Part of a small language model's weights: embeddings untied during training.
Each number is 128 + 32 x the weight over its row's rms, rounded and kept within 0 to 255. Layers, rows and columns count from 0. The size above them is the row's rms in percent of the matrix's.

# layer 16 MLP up, 640x160, rms 0.0448, rows 325-346, columns 0-159
size [103  84  98 103  94 109 100 107 110  98 105  99  96 108 100 102  98  95 108 103 104  99]
[[ 83 126 118  70 158 168 141 127 106 156 174 121 160 134 195 149 121 143 168 102  51 157 114 126 156 116 135 170 154 158  94 130 116 177  70 102 157 152 107  85 141 141 145 202 107 167 143 137 137 151 168  85  94 161 142 179 169 133 130 146  84 175 173  74 109 142 113 109  59 145  78  80 165 206 138 162 103  91 152 158 137 123 174 129 178 119 204  63 140 103 127  84 115 130 165 144  83 121  91  91 140 121 100 109 149 182 151 117 150 157 139 126 181  65 112 144 135 126 164 128 158 145  73 178 141 155  83 175 118  96 148 100 119 124 121  54  94 130 118 156 114 151 126 142 141 129 176 118 119 140 130 118 155 125 143 168 134 115 141  92]
 [160 121 150 164 169 170 150 134 142 147 121 144  78  80 114 102 141 124 116 169 167 177 137 128 135  63 109 140 165 110  90 129 146  92 161 110 127 124 108 108 149 116 138 101 104 115 143 151  88 109 115 148 121 114 172 143 181 110  79  94 135  82 154 105 153 155 140  86 139  44 112 147  98  82 147 106 111 168 114 102 156 136 165 186 140  97 138 164 167 109 120  46 127 159 136 126 149 112 128 136 120 122 167 111  24 153  96 116 100 155 103 104 134 129 167  96  25 111 130 161 130 134 167 145 163 165 137 138 172 184 122  78 164 170 117 155  94 105 172 173 139 139 170 147 149 224 129  92  81 124  89 114 107  95  91 153 145 115 155 184]
 [121 194 108 168 128 111  94 128 153 144  47 177 115 143 127 144 128 120  88 129 109  57 137 155  91 121 114  93  92 152 101 183 118 140 135  98  95 201 148 121 144 114 149 114 136 180  80 114 111 159 172 172 143 104 108 182 180 124 116 119  96  14 122 167  88 175  81 113 133 127 127 143 137  44 143 109  78 174 141  85 128 116 109 117 122 134 124 137  90 152 148 197 155 142 132 102 122 137 114 173 121 171  71  92 141 110 168 112  88  96 112 154 178 167 115 105 136 118 116 140 120 175 167 182 121 147 160 162  63  82 121 127 117 128 143 149  84 112 113 141 105 121 113 163 116 113 113  97  93 195 121 116 142 165 173 131  88 179 131 149]
 [125 108 152 107 148 150 183 172 147 160 101 171  99 107 133 136 135 158 128  92  86 120 156  94 142  95 140 142  85  72 114 164 111 135 133 135  87 147 180 111 109 109 122 175  80  79 156  67 156  86 158 149 113 131 164 117 171 106  68 114 132 147 162 164 170 129  87 123 139 136 140  72 140 110 213 124 111 147 109 146 129 124  85 113 131 161 177 119  94 109 154 152  90 182 160 133 100 171 124 119 104 111  72  75 139 193 173 124 150 110 107 114 168 158 128 114  63 180 151  72 100 190 119 165 133 161  99 106  47 131 133  81  61 104  77 105 126 117 101 134  91 153 117 154 183 155 183 118 121 133 105 125 137 116  99 138  49 134 145 133]
 [142 163 164 108 110 131 137 177 136 159 191 123 123 158 119 130 146  73  69  90 174 114 112 167 128  70 109 176 208  58  62 150  84 111  64 136 147 103  86 148 111  92 127 110 149 141  52  87 160 146 146 179 134 152 124 125 105 134 125 131 109 123 144 126 138 120 176 122  80 151 126 134 173  73  76 104 168  86  84 109 202 112 136 165 139 163 100 127 130 101 149 159  85 209 126 185 163 157 128 108 118 115 112 126 169  94 147 121 105 121 135 118 164  92  78  69 125 167 156 105 126 129 131 156 132  78 121  72 127 104 179 126  90 130 137 157  79 114 127 127  95 166 117 138 172 128 202 138 109 157 111 144 150 122 157 173 121 147 153 116]
 [112 119 109 145 130 122 174 140 123 148  59 144 142 172 163 132  91 106 128 113  41  83 139  95 155 180 137 146 156 144 117 192  96 195 179 139 150 101  95 158 142 187 155 193 118 129  95  83 102 143 159 114 138 185 115 129 125 109 156 149 131  32 142 170 108 134 115 114  80 180 125 116 155 146  64 119 140  72 185 175  73 143  47 120 109 143 128 123  85 124 150 102 114 105 172 112 148 120 113 125 121 106 123 127 111 103 107 102 110 111 142 154 176 144 105 143 187 143 150 134 103 182 103 167 107 121 141 186 126 113 182 157  86 144 111 144 166 111  90  99 104 116 106 154 196  94 148 167 143 100 140 122 121 147 131 199 119  77 115 110]
 [112 145 167 174  59 160 127 106  89 152  78 145  93 155 161 133 107  83  73 158  68  98 108 101 147 136  89 105 153 104  84 149  69 147  96 119 104 156 185 119 144 151 207  53 123 103 118 122 125  96  97 105 141 136 102 143 164 142 132  74 229  89 191 135 153 150  94 116 108 141 126  78 139 141 167 127 119 140  74 124 149  65 118  90  96 147 161 126  98 127  97 120 141 143 118  97 174 126 115  83 121 121 131 153 121  89  64 135 167 164 158 117 134 141 124 132  91 111 165 130 108 139 149 124 139 137 102 172  90 147 143 150 162 218  84 101 119 138  63  91 114 137 144 106 156 176 142  94 130 149 154 192 165 111 163  91 158 143 124 156]
 [110 110  67 128 143 150 147 148  82 152 181 176 123 102 164 152 156 144 175 119 119 154 114 128  89  78  91 184 172 115 163 118 109 205  77 160 146 136 188  79 149 112 128 125 136 137 126 177 123 119 128  86  86 158 131  93 189 114 123 112 184 149 115 120 152  86 162 111 133  84 110  92 125 160 167 131 104 107 132 177 131 150 158 149 130  55 139  68  85  89 102 110 100 134 115 160  57  97 144  52  87 103 102 136 127 147 160  87 127 189 102 128 211 137 152 117 136 106  90  63 135 157 134 125 148 110 111 146 166 190 121 171 118 153 106 145 108 175 144 104 129 176 131 149 146 141 147 114 127 183 144 141 133 117 105 170 147 143  57  92]
 [117 141 115 125 169 125 113 139  38 148 194 152 125 136 110 105 139  95 145 149 166 153 157  66 100 121 130 172 101 148 164 118  70  81 165 213 128 204 125  98 131 106 118 110 107 120 104 111 102 143 121 135 118 147 140 104 151 140 172 139 205  91 133 131 120  79 193  77 112 122 112 138  95 140 145  36 119 107  93 180  99 122 167 137 127 156 155 151  93 162 122 143 159 128 185 213 127 129 105 124 117 152 115 117 116 156  96 135 107 101 140 134 102  76 147  79  88 109 149 147  85 163 105 108 106 122 141 143  85 156 127 137 127 105  97 120 137 113 137 129 172 162 136 123 191 115 130 123 144 112 237 120 145 140  95 123 165 113  68 195]
 [127 156  91 161 126 195 128 103  59 109 122 141 135 178 151 137  97 116 143 197 173 157 129 117  84 121 159 140  60 135 106 115  88 174 113 138 179 113 110 131 219 113 165  92 127  70 149 118 126 117  59 108 181 128 115 127 154 117 113 135 148 112  68 103 135 103 140  74 131 196 164 169  77 145 117  72 108 106 147 134 111 183  65 131 110 152 157 106 136 118 102 130 139 144 119  47 100 173 108 140  59 121 160 110 115 114 135 127 136 160 138  80  91 122 177 118 143 111 146  96  81 118 140 169 116 127 166 119 161 111 202 146 155 130 161 146 123 105 122  83 110 187  96 132 177 100 157 157 126 168 129 171 113  92 145  87 135 141 150 181]
 [128 103 172 131 145 122 186 164 122 180 130 158 139 139  94  67 113  98 145 112 184 166 126 134 142 151 153 195  97  95 133  77 101 157 157 124  75 172 193 110 121 126 142 136 138 177 143 113 124 142 128  86 170 101 170  94 150 110  56 114 146  85 138  99 125 143 122 117 119 124 107  84 151 195  82 112 171 132 152 182  80 133 126 158 109 159 109  44 155 171 145 143 125 150 102 121 114  93  72 166  74 179  77 115 134 193 111 122 135 166 129 128 119 110 127 157 127  90 111 109 159 109  31 166 113  73 143 134 132  74 105 119 112 102  82  62 135  99  92  96 138 150 144 139 156 116 138 139 143 196 159 114 109 137 127 135  77 154  95 149]
 [ 88 152 168 166 216 152 107 157 135 115 142 152 166 184  87 129 135 139  91 174 121 110 181 191 154 148  95 129 141 109 109  96 116 107 117 113 181 166 123 140  86  94 143 126  99 147 142  82 157 151  93 131 121 124 107 111 154 125 129  92 143  94 153 117 131 183 147  74 136 105 104 146 126 126 199 128 133 103 129 133 133 124 131 130 166  60 111  87  85  91 133 145 122  96 129  82 134 154  94 120 174 118 115 109  93 110 140  82 142 136 118 177  60 198 102 107 176 170 153 140 147 163 171 178 111 115 143 158 123 151 128 138  36  93 142 104 121 160 110 116  49 224 134 133 132 106 191 104 116 168 125 172 140 108 121 136  83 176  87 164]
 [103 131  97 106 132  88 120 173 130 154  86 151 119 159 153 122 165  89 115 123 148 104 121 144 141  80 133 197 160 116 107 141 114 103 101 228 149 132 133 146 143  72 140 135 159 132  84  91 178 112 113 101 143 173  87 129 112 142 102 119 134  95 182 108  99  88 139 131  97 213 118 114 126 114 180 153 145 103  94 181 116 142 155 151 103  84 165 148  78 130 125 142 108 128 105 128 150 129 109 137  86 118 129 129  73  60  64 111 123 111 114 151 122  95 129 124 137 132  95 107 142 106  67 140 176  99 122 162 131 110 189 154 164 113 106 109 163 173 113 128 109 195 144 119 154  84 139 156  78  87 135 222 199 188 177 111 162 168 101  73]
 [151 114 167 136 154 144 156 184 114 166 120 208 106 138 140 119 147 120 143 203  93 171 168 130  58 146 134  93 123  91 149  83 185  95 150 114 147 137 145 121 103 154  95 130 182 110 135 129 213 149 168 140 121 120 117 113 159 139 167 145 181 126 141 162 115  78 130 123 101 147 121 136  74  86 125  67 189 119 135 107  97  69 141 143 131 134  93  48 146  69 143 110 103 160 172 118  66  84 113 125 124 114 179 157 118 178 132 102 145  70 123 122 117 123 130  86 103 105 106 116 141 154 160  98 105  72 160  89 118 168 185 121 110 139 148 148 108 119 134 141  72 199  77 148 133 116 176 173 101 117 147 142 169 107  80 130  86 134  96 142]
 [172 185 147 164 150 116 195 123  74 136 167 177 147 179 175  58 147 128 118 164  96 123 104 161 122 194 169 147 113 124 125 128  93 128  85 150 104 120  82 140 119 177 110 124  75 124 154 173 144  88 149 137 120 135 127 149 147  55  95  95  84 146 151  96  69 125 112  87 118 124 156 119 149 140 134 108 129 120 194 161  74 140 135 123 138 145  86 146 142 108 135 177  61 140 126 146  98  80  78 165 102 174  99 101  74 116 156 117 142  97 142 139 159 113 146 156 183  79 125 141 106 208 147 113 146  69 108  92  94  76 143 110 117 114 137  66 119  99 103 118 115 120 168 139 153  66 169 152 161 153 120 171 134 158 163 138  89 142  91 173]
 [ 96 116 204 123 169 132 100 151 100 139 122 184 185 125 132 149  87 153 151 123 140  89 141 115  98 116 114 115 100 175  88 141 157  85 155 157 127 158 145 104  94 144 138 131 132 134  90 125 131 171  67 105 115 113 138 120 127  97 140 135 212 117 146 106 183  85  69  86 142 102 117  94 142  81 155 139 149 105 111 177  82 110  50  62  65 128  86 108 170 141 174 154 122 161 135 105 132 163 118 121 105 151 100 113 115 134  76 111 116 101 104  89  98 183 124 114  77 125 144 142 116 143 107 165 104 140  90 182 139  99 158 161 105 113  96 147 136 149 108 135  68 135  69 188 129 207  99 112 174 178 151 201 178 154  98 177 119 130 114 114]
 [117 175 158  91 143 106 187 127 136 146 127 151 146 108 116 168 115 158 119 137 149 148 194 122 174 116 103 112 124 142 101  80  93 152 131 164 124 121 118  51 117 104  88 120  69 138 140 181 133 148 157 121  96 103 127 119 143  46 138 130 151 158 156  64 112  53 151  86 145 123 166 125 206 131 180 150 116 116 142 131  87 132 130 111  99 102 147 144 114 119 120 168  68 112 124 142 217 106  90 145 130 157  82 106  94  75 129 163 135 234 145  91 164 117 168 126  95 135  86 196 137 179 174 162 117 177 140 157  83 106 139  89  72 134  71  91 120 149 145 110 145 102 120  71 133 158 108 124 120 143 173 133 160 153 120 133 126 136 123 131]
 [143 128 101 140 172 152 109 117 173 138 175 165 123 106 117 106 153 106 105 191 183 147 151 109 110  99 105 144 135  87 106 107  87 125  97 120 121 169 191 108 185 100 181  70 121 101 134 101 156 128 134 112 120 125 122 113 120  52 131 110 223 148 132 186  99 130  89 109 149  81 123 132 123 133 146 148 107 141 110 165 164 145 138 100 121  68  75 150  80  67 108 177  90 155 127 145 122 139 156 146 168 123  50  81 175 124 101 100 120 162  87 133  90 105 134 115 111 203 150 120 155 117 122  98 102  49 156 166 118 157 179  83  62 117  86  67  70 122 149 121 159 145 107 127 144 126 127 155 138 128 140 178 136 116 122 177 138 124 163 173]
 [ 95 153 127 117 147 147 105 150  74 154 100 105 140 151 120  89 164  67 146 142  65 118 141 166 120  77 116  94 102 170 143 137 139 113 116 105 156 123 102 127 138 151 127 135 153 133 101 148  75 104 179  68 131 130 155  97 196  86 114 151 185 159 155 135 139 123 141  91 133 184  59 153 122 156 131 135 114 115 150 228 161  98 174  96 141 135 110 103 130  75 144 122 187 124 170  80 118 165  53 163 100 123 192 112 118 129 107 117 112 223 174 121 150 129 141 175 125 113 119  80 116 134 173 135  45 108 158 168 144  87 152  94 119 147 147 105 157 159  64 102 149 133  99 120 118 118 147 161 112 132 119 104 151  82 141 117 165 182 118 174]
 [117 143 136 123 146  95 123 155 148 136 149 142 152 114 109 118  51 138 106 138  92 168 164 120 107 138 112  86  74 137 189 109 157 105  72 140 138 119 151 136  92 168 171 146  86 122 118  55 241  80 124 128 143 160 115  93  87 135 123 184 108  53 101 166 144  76 107 125 102 170 118 145 109 109 101 150 162 102 170 144 109 114  81  82 168 170 168 161 137 109 157 121 127 163  85 173  79 131  79 125 106 163  91 160  93 125 168 145 107 148 143 190 153 165 100 120 141  57 113 132 151 104  78 131  87 151 111 128 165 167  87 133 117 123 136 114 113 123  76 120 173 174 142 138 154 136 109 185 178 182 143 187 138 140 125 113 125 144 107  80]
 [ 78 107 131 114 101 195 139 170 120 139 127 134 120 126  99 126  93 169 131 153 220 155 184 125  79 135 157 132 125 188 119 151 141 135 123 105  87 115 137 134 148 124 140 101 150 120 114 132 144  88 119 103 116 139 173 128 123 134 140 111 127  88 179 156 102 117 132 112 114 182 132  60 162 128 144  84 160 112 117  93 129  94 134 149  46 137 199 105 103 131 157 123 168 212 148  77 140 117  82 131 123 109  95 127 122 139 169 134 139 101  77  93 124 168 179  59  72 125 133 100 148  83  96 109 155 140 133 103  36 126 153 146 119 160 105 109 131 151  89 187  95 205 169 135 116 133 116  77 178 141 147 155 161  81 117 131  81  84 155 179]
 [137 161 135 142 203  96 125 188  85 148  90 160 137  97 114 117 129 143 157 134 132 157 111  91  83 122 174 145 103 161 108 147 128 146 102  94  72 169  87 195 146 173 147 152  96 156 107  87 158 104 151 107 134 156 156 148 121  96  75 119 109 128 135 106 178 127  80 113 129 121  71 125 171  82 109 141 131 136  70 133 150 160  95 183  69 151 122 107 125 143 190 159 108 118 140 150 157 180 123 111  67 209 122 167 100 171 138  76 119 130  95 132 131 181  97  82 121  79 164  79  90 131 160 186 170 154 139 129 131 103  94 135 122 129  70 134 141 100  73 120 121 187 197 165 126 127 158 115  89 125 144 114 169  74 124  87 126 111 113  85]]
# layer 16 MLP down (transposed), 640x160, rms 0.04, rows 325-345, columns 0-159
size [103  85  93 101  97 105  93 104 110  97 106  92  98 109  99 104  95  92 104 106 103]
[[104 126 217 127 144 178 130 141 207 149 102 119  97 148 119 127  69 153 100 119 134 179 121 120  94  81 116 108 153 108 168 162 107 165  90 169 108 117 106  98 147 119 132 169 154 121 114 193 110 142 120 137  91 125 139 111 113  63 123 126 157 137 103 108 185 134  52 110  73 151 112 139 110 176 137  91  72 107 113 145 108 143 136  83  91 112 190 186  84 158 180 181 133  95 150 117  71 156 137 156 121 174 111 156 112 202  79 122 139 154 159 149 189 108 128  90  70 125 108 103 159 110 142 160 133  59 147  96  86 142 141 103 175 108 143 155  97 158 169 112 117 162  99 136  90 141 150 153 159 146  78 152  97 155  79 105 134 129 103 142]
 [ 86 127 194 121  84 171 108 157 147 122 120 168 151 160 123 121 105 110 133  96 106  66 134 114 103 156 154 132 133 136 119 151 102  96 132  76  88 145 105 182 112 113 159 174 144 141  95  74 155 126 112 124 171 130 102 168  67 189 157 183 209 104 126 191 113 133  61 133 158 160 149 124 110 146 141 123 118  89 217 157  74 152  87  94 162 176 174  93  91  97 121 138 105 143 125  76 100 113 124 169 109 111  55  85 144 133 103 164 150 129 150 177 140 110 155 160 187 147 112 112 149 131  89 109  83 123 159 155  85  86 128 136 128  52 117 115  94 167 107  88 140 147  84 128 143  93 103 147 177 121 162 126 150 145 137 105  75 143  97 128]
 [132  69  87 113  89 148 120  67 127 101 184 113 143 128  81 150 112 192 135 132 135 113 155 147 102 124 131 129 155 143 142 130 129 164 174 135 166 121 123 108 131 101 104 108 135 132 114 142  90 123 134 122 126 115 114 157  70 178 162 120 128 135  94 122 159 108 126 116 169 138 104 192  97 183  97 151 142  90  72 140 152  93  76 133 220 130 101  65 154 140  53 145 116 177  78  86 177 127 118 137 133 181 114 133 110 139 100  94 149 120 180 140 145 109 131 163 129 175 126  89 125 156 141 139 123  70 157  94 180  60 190 166 131 165 219 153  87 109  82 120 155 154 141  59 116 117 202 112 135 125 116 137 127 107 177 121 116  91  85 144]
 [108 117 119  70 108 161 121 140 210 134 104 103 147  69  43 113 166  54  87 104 127 143 169 124 145  95 102 110 115 113 120 133 132 138 159 142 138 104 149 130  70 140 156 135 134 112 164 136 136 139 157 124 122 186 119 143  91 127 126 102 116 115 117 116 125 121  94 255 218 110 124 150 167 104 156 140 122 142 105 166 149 139  65 119 136 172 150  86 109 144  74  75 183 103 112  96 165 149 128 134 142 125 114  83 121 124 200 131 161 132  89 122 122 147 126 106 120 113 152 157 167 182  96 115  72 135 170 143 136 138 130  93 137 184 142 185 130 157 126 136 119  76 134 152 152 143 161 125 106  82 113 143 130  85 141  92 173 149 127 102]
 [132 142 181  79  81 103 140 111 136 145 151  71  85 145 182 142 110 143  87  81 170 181 158 162 146 115  73  65 156  92 141 102 107 132  95 119  78 161 151 128  91 140 102 111 192 165  92 123 107 167 149 134  77 135 155  78 179 178 133 113 135  87 106 126 163 135 185 123 131 135 126 151 118 154 118 125  92 144 124  82 206 134 156 184 120 171 106 144 143 116 131 103 170 165  99 145 139 116  85 108  80 127 122 187 135  79 162 122 122 135 100 186 143 163  84 125 176 116  89 114 139  99  63 149 168 118 120 133 149 147 109 129  84 137  96  74  45 102 192 164 146 153 150  80 110 174 135 166 160 135  87 120 123 103 119 133  82 126 149  97]
 [178 146 109 145  68 182 164 147 160 151 122  98 124 192 109 129  89 146 145  91 135 109 115 103 149 145 143 101 128 173 139 180 109 106 162 128 168 120 150 178 149 141 173 122 157 130 133 114 122 131 157 138 113 137 160 103 118 145 190 118 121  97  99 120 116 151 160 130 153 110  83  45  96  85 141 112 108 114 106  93 126  91 155 128 119 116  82 171 126 101 154 107  79  76 155 185 139  80  98 100 145 119 121 123 155  70 101 138 170 131 139 137 148  97  86 120 197 138 153 141 130 184 122 196 118 183 100 113 102 153  97 154 159 112 104 155 137 120  93 167 145 111 104  32 105 166  87 178  89 116 177  98 155 115 168 199 116  75  71  61]
 [131 133 108 163 182  97 167 170 180  49 129 119 123 153 111 170 160 133 149 112 153  91 156 119 143 146 142 169 118 172 167  44 126 131 116 102 158 123 124 111 146  98 154 116 137 124 120  73 162 132 128  95 143  80  99 102  96 120 118 128 114 140 105  77 102  51 153 185 188 150 133  93 140 126 113 107 144  77 155 187 141 131 138 125 115 110 154 127  94 134 144 135  85 130 116 124 114  59 146 192 131 186  70 118 164 185 180 144  75 147 154 210 103 129 134 135 129 116 116  89 137 115 115 147 175 113 173 108 154  98 103  99 112 110 183  76 135 172 209 142  93  63 135 107 125 100  99 129 185 108 102  86 132 140 108 170 119 112 149 166]
 [159 100 155  89 126 122 142 134 101 134 133 157 145  95 138  98 178 126 142 139 132 123 110 107 114 111 123 149 125 171 134 107  33 110  60 157 109 133 135 119 136 141 156  85 187 122  68 154 117 132 143 137  83 171  65 179 136 120 138  92 173  73 154 160 127  87 112 107 137 146 140 186 118 153 108 163 110 112  95 104 130 131 197 114  70 117 160 130  88 120 112  80 149 147 127  89 141 150 116 211 154 140  97 204 143 108  95 161  10 152 125  71 113 126 137  79 138 159 136 118 153 121 154 171 180 132 170 130  86  88 130 150  61 106 130 156 101 141 164  89 143 142 106 126 106 125 134 158 137 167 144 137 103  79 168  87 105 161 176  94]
 [105 151 144 126 113 165 181 109 165 135  92 123  97 129 116 140 129 155 161 109 154  56  98 128 112 178 152  98 127  94  88 147 117 156  90 130 141 153  99 102 189 195  58 143  80 111  98 122 171 112 145 183 136 108 152 128 197 105 173  82 162 156 134 132 176 112 105   9 132 176 148 110 108  82 130 129  99 112  53 107 133  89 142 128 196 163 137 159  51  66 183 128 141 113  91 117  86 137 120 138 114 140 131 101 101 150 117  92 143 202 103 106 123 190 156 180 160 128 141 149 153 116 142 119 110 151 171 111  96  87 130 120 103 149 141  92 140 150 126 139 125 103 158  98 131 163 140 139 158 148  90 105 154 119 153  83 160 149 123  91]
 [135 141 146 110 159 101 157 188 107  56  42 166  85 151 161 114 161 123 117 152  79  99  50 152 150 142 111 141 113 145 108 144 133  74 130 137 109 105 104 118 118 123  57 154  60 123 130 124 109 127 140 150  80 101 177 149 119 155  76  74 125 121  76 162 125 115 151 135 245 112 153 107 101 147 130 137 146 149 120 129 170 124 121 151 147 136  69 143 135 168 163 161 157 168 130 100 162  97 141 170  77  92 153 182 151 139 136 155 137 122 160 113 109  57 127 102 115 234 115 117 161 123 129 134 151 146 150 125 122 154 131 130  87 123  65 132 104 165  99 113 136 154 127 111 129 149 144 139 101  74  94 138  71 198 153 129 124 157 137 138]
 [107 121 134 171 146 104 145 112 128 147 155  86  95 114 143 118 121 120 150 125 131 134 137 127 160 104 149 108 119 128 117 142 143 151 115 150 165 103 201 168 124 109 152 134 179  64 182  98 140 154 108  98 122 119 116  80 179 132 169 113 107 139 116  66 106 169 100 106 115  98 180 133 106 161 131 116 138 101 164  92 106 125 173 199 130 118 183  94 130 156 106 133  87 156 152 170 115 145  77  36 147  77  74 168  98 157  81  94 110 115 134 143 145 143 151 145 156 184 112  65 132 117  75  69 204  96 165 139 131 148 139 157 178  95 132 192 110  69 135 143 153 128 112  90 137 140 114  64 113 170 120 149 112 169  74  72 173 140 151  65]
 [131  99 124 111  83 189 187 142 158  69 138 141 120  89  82  99 125 144 161 154 137 152  99 155 148  84 123 117  76 154 106 184 139 123 182 156  75 124 124 144 151 144 107  96 189 151  56 109 119 124 128 156 136 135 111 126  98 142  99 154 114 178 129 114 112 117 196 196 166 181 150 144 153 139  77  81 174 111 127  81 117 124 178  97  53  98 116 163 138 121 118 162  93 185  80 124  89 211 111 155 133 123 136 155  93 106 137  89 175 117 153 124 121  79 146 123  97 102 141 154 110 171 112 133 194 128  92 132 106 109 110 150 150 134 163 119  68  85  94  83 168 110 129 179 130 111 113 115 162 166 127 133 101 157 145 160  82  62  98 137]
 [180 128 107 138  86 155 139 134 174 158  84 104 150  65 167 151  45 125 133 166 104 148 118 137 206  87 143 156 141 142  65  61 132  99 161 114 104 119 112 123 136 194 163 135 116 127 146 112 148  98 184 176  85 138 134 167 127  89  98 138  89  87  98 133 127  85 133 121 150 131 126 116 132 114  90 173 144 136 178 130 119 116 103 187 143  74 149 161 165 135 114 127 137 170  87 152 165 108 162 161 144 111 156  97 134  36 154 109 161 110 107 124 139  79 111 178 111 130  91 183 111 158  78  92 102 106 168  99 123 144 149 166 115 122 103 178 106 167 145 161 154 116 155 150 139 114 104 102 145  79 119 169 102 107 155  56 184 101 109  62]
 [120 168 132 177  87 126 194 160 148 158  71 135 158 115 170 151 129 140  82 162 157 143 125  71 123 157  90 107 174 120 117  70  97 170 106  98 113 195  56 155  96 127  68 125 192 119  96 116 200 161 120 147 156 124 101 170 205  94  72  82 138 130 130  83 148  94 179 152 100 150 175 183 151 112  74 110 177  61 139  92 153 135  74 148 172 130 149 154 130 137 139 111 130 155 119 153 123 131 153 129  71 118 106 114 154 119 161 126 138  99 133 135 131  93 101  95 154 152  88  95 112  83 109  93  92 147 146  91 143  94 151 133 131 127 180  89 161 142 120 102  88 110 104 173 129 127 131 100 173 135 154 141 116  89 157 137  76 105  99 173]
 [ 92 109 138 118 120 139 147 132 171 141 128 112 111 168 153 134  94 131 140 159  87 161 136 123 132 172 159 133 101 122  95 124 141 134  69  97 102 152 111 162 119 129 165 190 140 122  99 104 160 163 155 154  80 179 110 113  72 113  84  72  98 118 125  96  84 178 162 164 165 104 121 138 186 126 143  66 175 133  82 157 120 154 100  88 160 126 127 163 105 122 127  89  73 130 197 123  95 146 121 125 185  87 101 112  96 111 133 161  81 129  88  67 116 143 154  97 118 191 110 128  97 132 104  97 155 149 128 133  98 210 153  72 125 120 166 134 100 149 158 116 185 161 228 124 173  75 131 136 130  89 160  72 152 162  64 157 118 107 118 157]
 [106  86  26  68 111 136 136 145 141  79 178 127  92 143 137 144 119  70 172 108 137 147 140 102 110 129 185 126  93 136 144 126 118 141 137 106 122 113 133 197  67 153 141 109 175 149 121 128 156 156 216 145 159 149 150 117 105 126 107  78 178 172 107 103  83 134  68 205 146 135  76 147 151 137 133  86 156 160 109 185 127 133 117 102 144 115 127 147 141 106  97 120 104 120 132 122 146 190 190 137 126 120 158  94 153 169 146 103 149 101 159 115 123 105  87 141 147 137 157 142 132  64 122  94 195 145 149  83 120 117 167 167 119 124 144  99 183  88 138  37 168  82 120 139  98 111 158 130 149 143 105  94 162 109 172  84 115  85 107  94]
 [119 122 149 170 107 158 153 143 114 143 134 102  93 129 127 150 169 112 162  82 105  80 149 116 148 106 138 198 180 111 112  94 132  91 124 187 167 195  89 110 130 118 190  96  76 113 144 140  69 134 149 148 130 147 173 144 102 119 117 176  82 144  66 116 159 119 117 118 148  97 113 143 102  65 137 115 115  68  97 162  88 165 135 135  90  68 153 126 147 158 135 146 107 102 104 193 173 122  97 147 123 212 100  74 154 165 150  86 137 106 147 125 182  90 102 164 148 146 119 140 107 135 193 131 129  79 170 113 147 115  57 134  93  55 155 167 118 122 128  66 107 118 135 128 128 106 147 157  93 114 133  96 140 184 178 132 134  98 153 187]
 [114 106 131 131 123 149 110 135 144  66 155  29 130  87 111 110 125 152 161  94  97  86 163 166 110 115 154 144 134 215 109 158 101 149 125 146 128 132  93 139  81  98 149 176 163  93 130 154  85 161 139 199 167 147 132 146 114 124 115 185 105 109 155 107 118 131 128 157 151  59 212 187 127  94 102 125 115 105 128  90 122  93  72 130 120 170 135 107 191 152 108 104 137 120  89 139 154 167 117 101 188 118 119 164 152  93 108 129 165 132 133 118  96 154 117 202 132 125 115 102 106 128 163  82 131 184  82 147 129 138  83 132 139 104 195 175 179 136 133 116  68 152 171  77 147 129 144 127  98 165  56 108 159  85 128 131 140 166 144 102]
 [ 80 127 188 133 147  83 124 110  89  97 146 132 142 178 115 153 126 162 164  98 136 161 136 111 126 117 126 196 140  54 190 172 142 187 115 192  74 118 162  73 118  99 106 101 106 110 136 119 172 129  69 166 127 145 164 166 161 108 133 139 158 114 164  99  65 149 137 129 181 110 138 154 175  88 118 107 106 150  96 126 109 161 102 147 121  99  63 144  79 185 150  85  92 142 187  97 153  81 159 136 109  96  99 163 136 125 160  75 107 105  94 174 100 150 117 162 138  92 106 154 140 178 127 100 178 153 176  74 116 145 125 125 134 119 132  96 153 156 148 121 112  89 106 105  63 136 150 166 123 195 128 123 131 156 141  84 135 103  58 147]
 [145 150 137  91 118 114 152  97 187 150  75  86  80  82 114 142  72 123 127 132 113 160  95 121 191 121 148 120 160 160 152  89 125 127  99  87 129 136 159 118 114 169 137 209 143 148 174 152 146 110 112 172  76 127 148 113 193  94  85 175 127  88 115 122 162 106  90 149  74 104 138 127 133 107 152 166 105 100 176 125  83 104 131 130  99 109 134 161 119 136 102  91  90 154 108  83 101 107 140 126 176 173 120 132 180 152 110 145 104 121 173 162 125  76 152 191  88  95 110 158 119  94 108 168  51 166 157 171 136 177  69 145 195 147 157 121 115 185 136 109 137  80 106 144 170  93 133 191 105 129 139 159  93 161  97 149 117 120  73 168]
 [149 155  96 154 182 127  83 111 166  79  46  98 128 157 114 136  97  78 114 169 138 111 113 119 162 116  97 161 157 103 114  82 146  95 163 115 167 151  48 200 133 142  96 144 170 164 166 173 151 129 144 129 116 134 148 131 148  74  86 108 147  66 152 105 141  87  95 193 162 142 154  95 103 105 148 133 132 103 127 165  97 127 156 120 188 103  83 104 112 153 100  94  75  77 146 111 177  95 144 136 169 102 117 124  77 156 132  61  56 113 160 156  84 102  65 157 119 133 139 202 130  83 143 164 156 117 188 123 144 161 120 136 152  95 128 144 145 109 186 136 160 138 114  83 143 121 134  99 141 146 116 137 132 166 150 131 122 157  85 173]]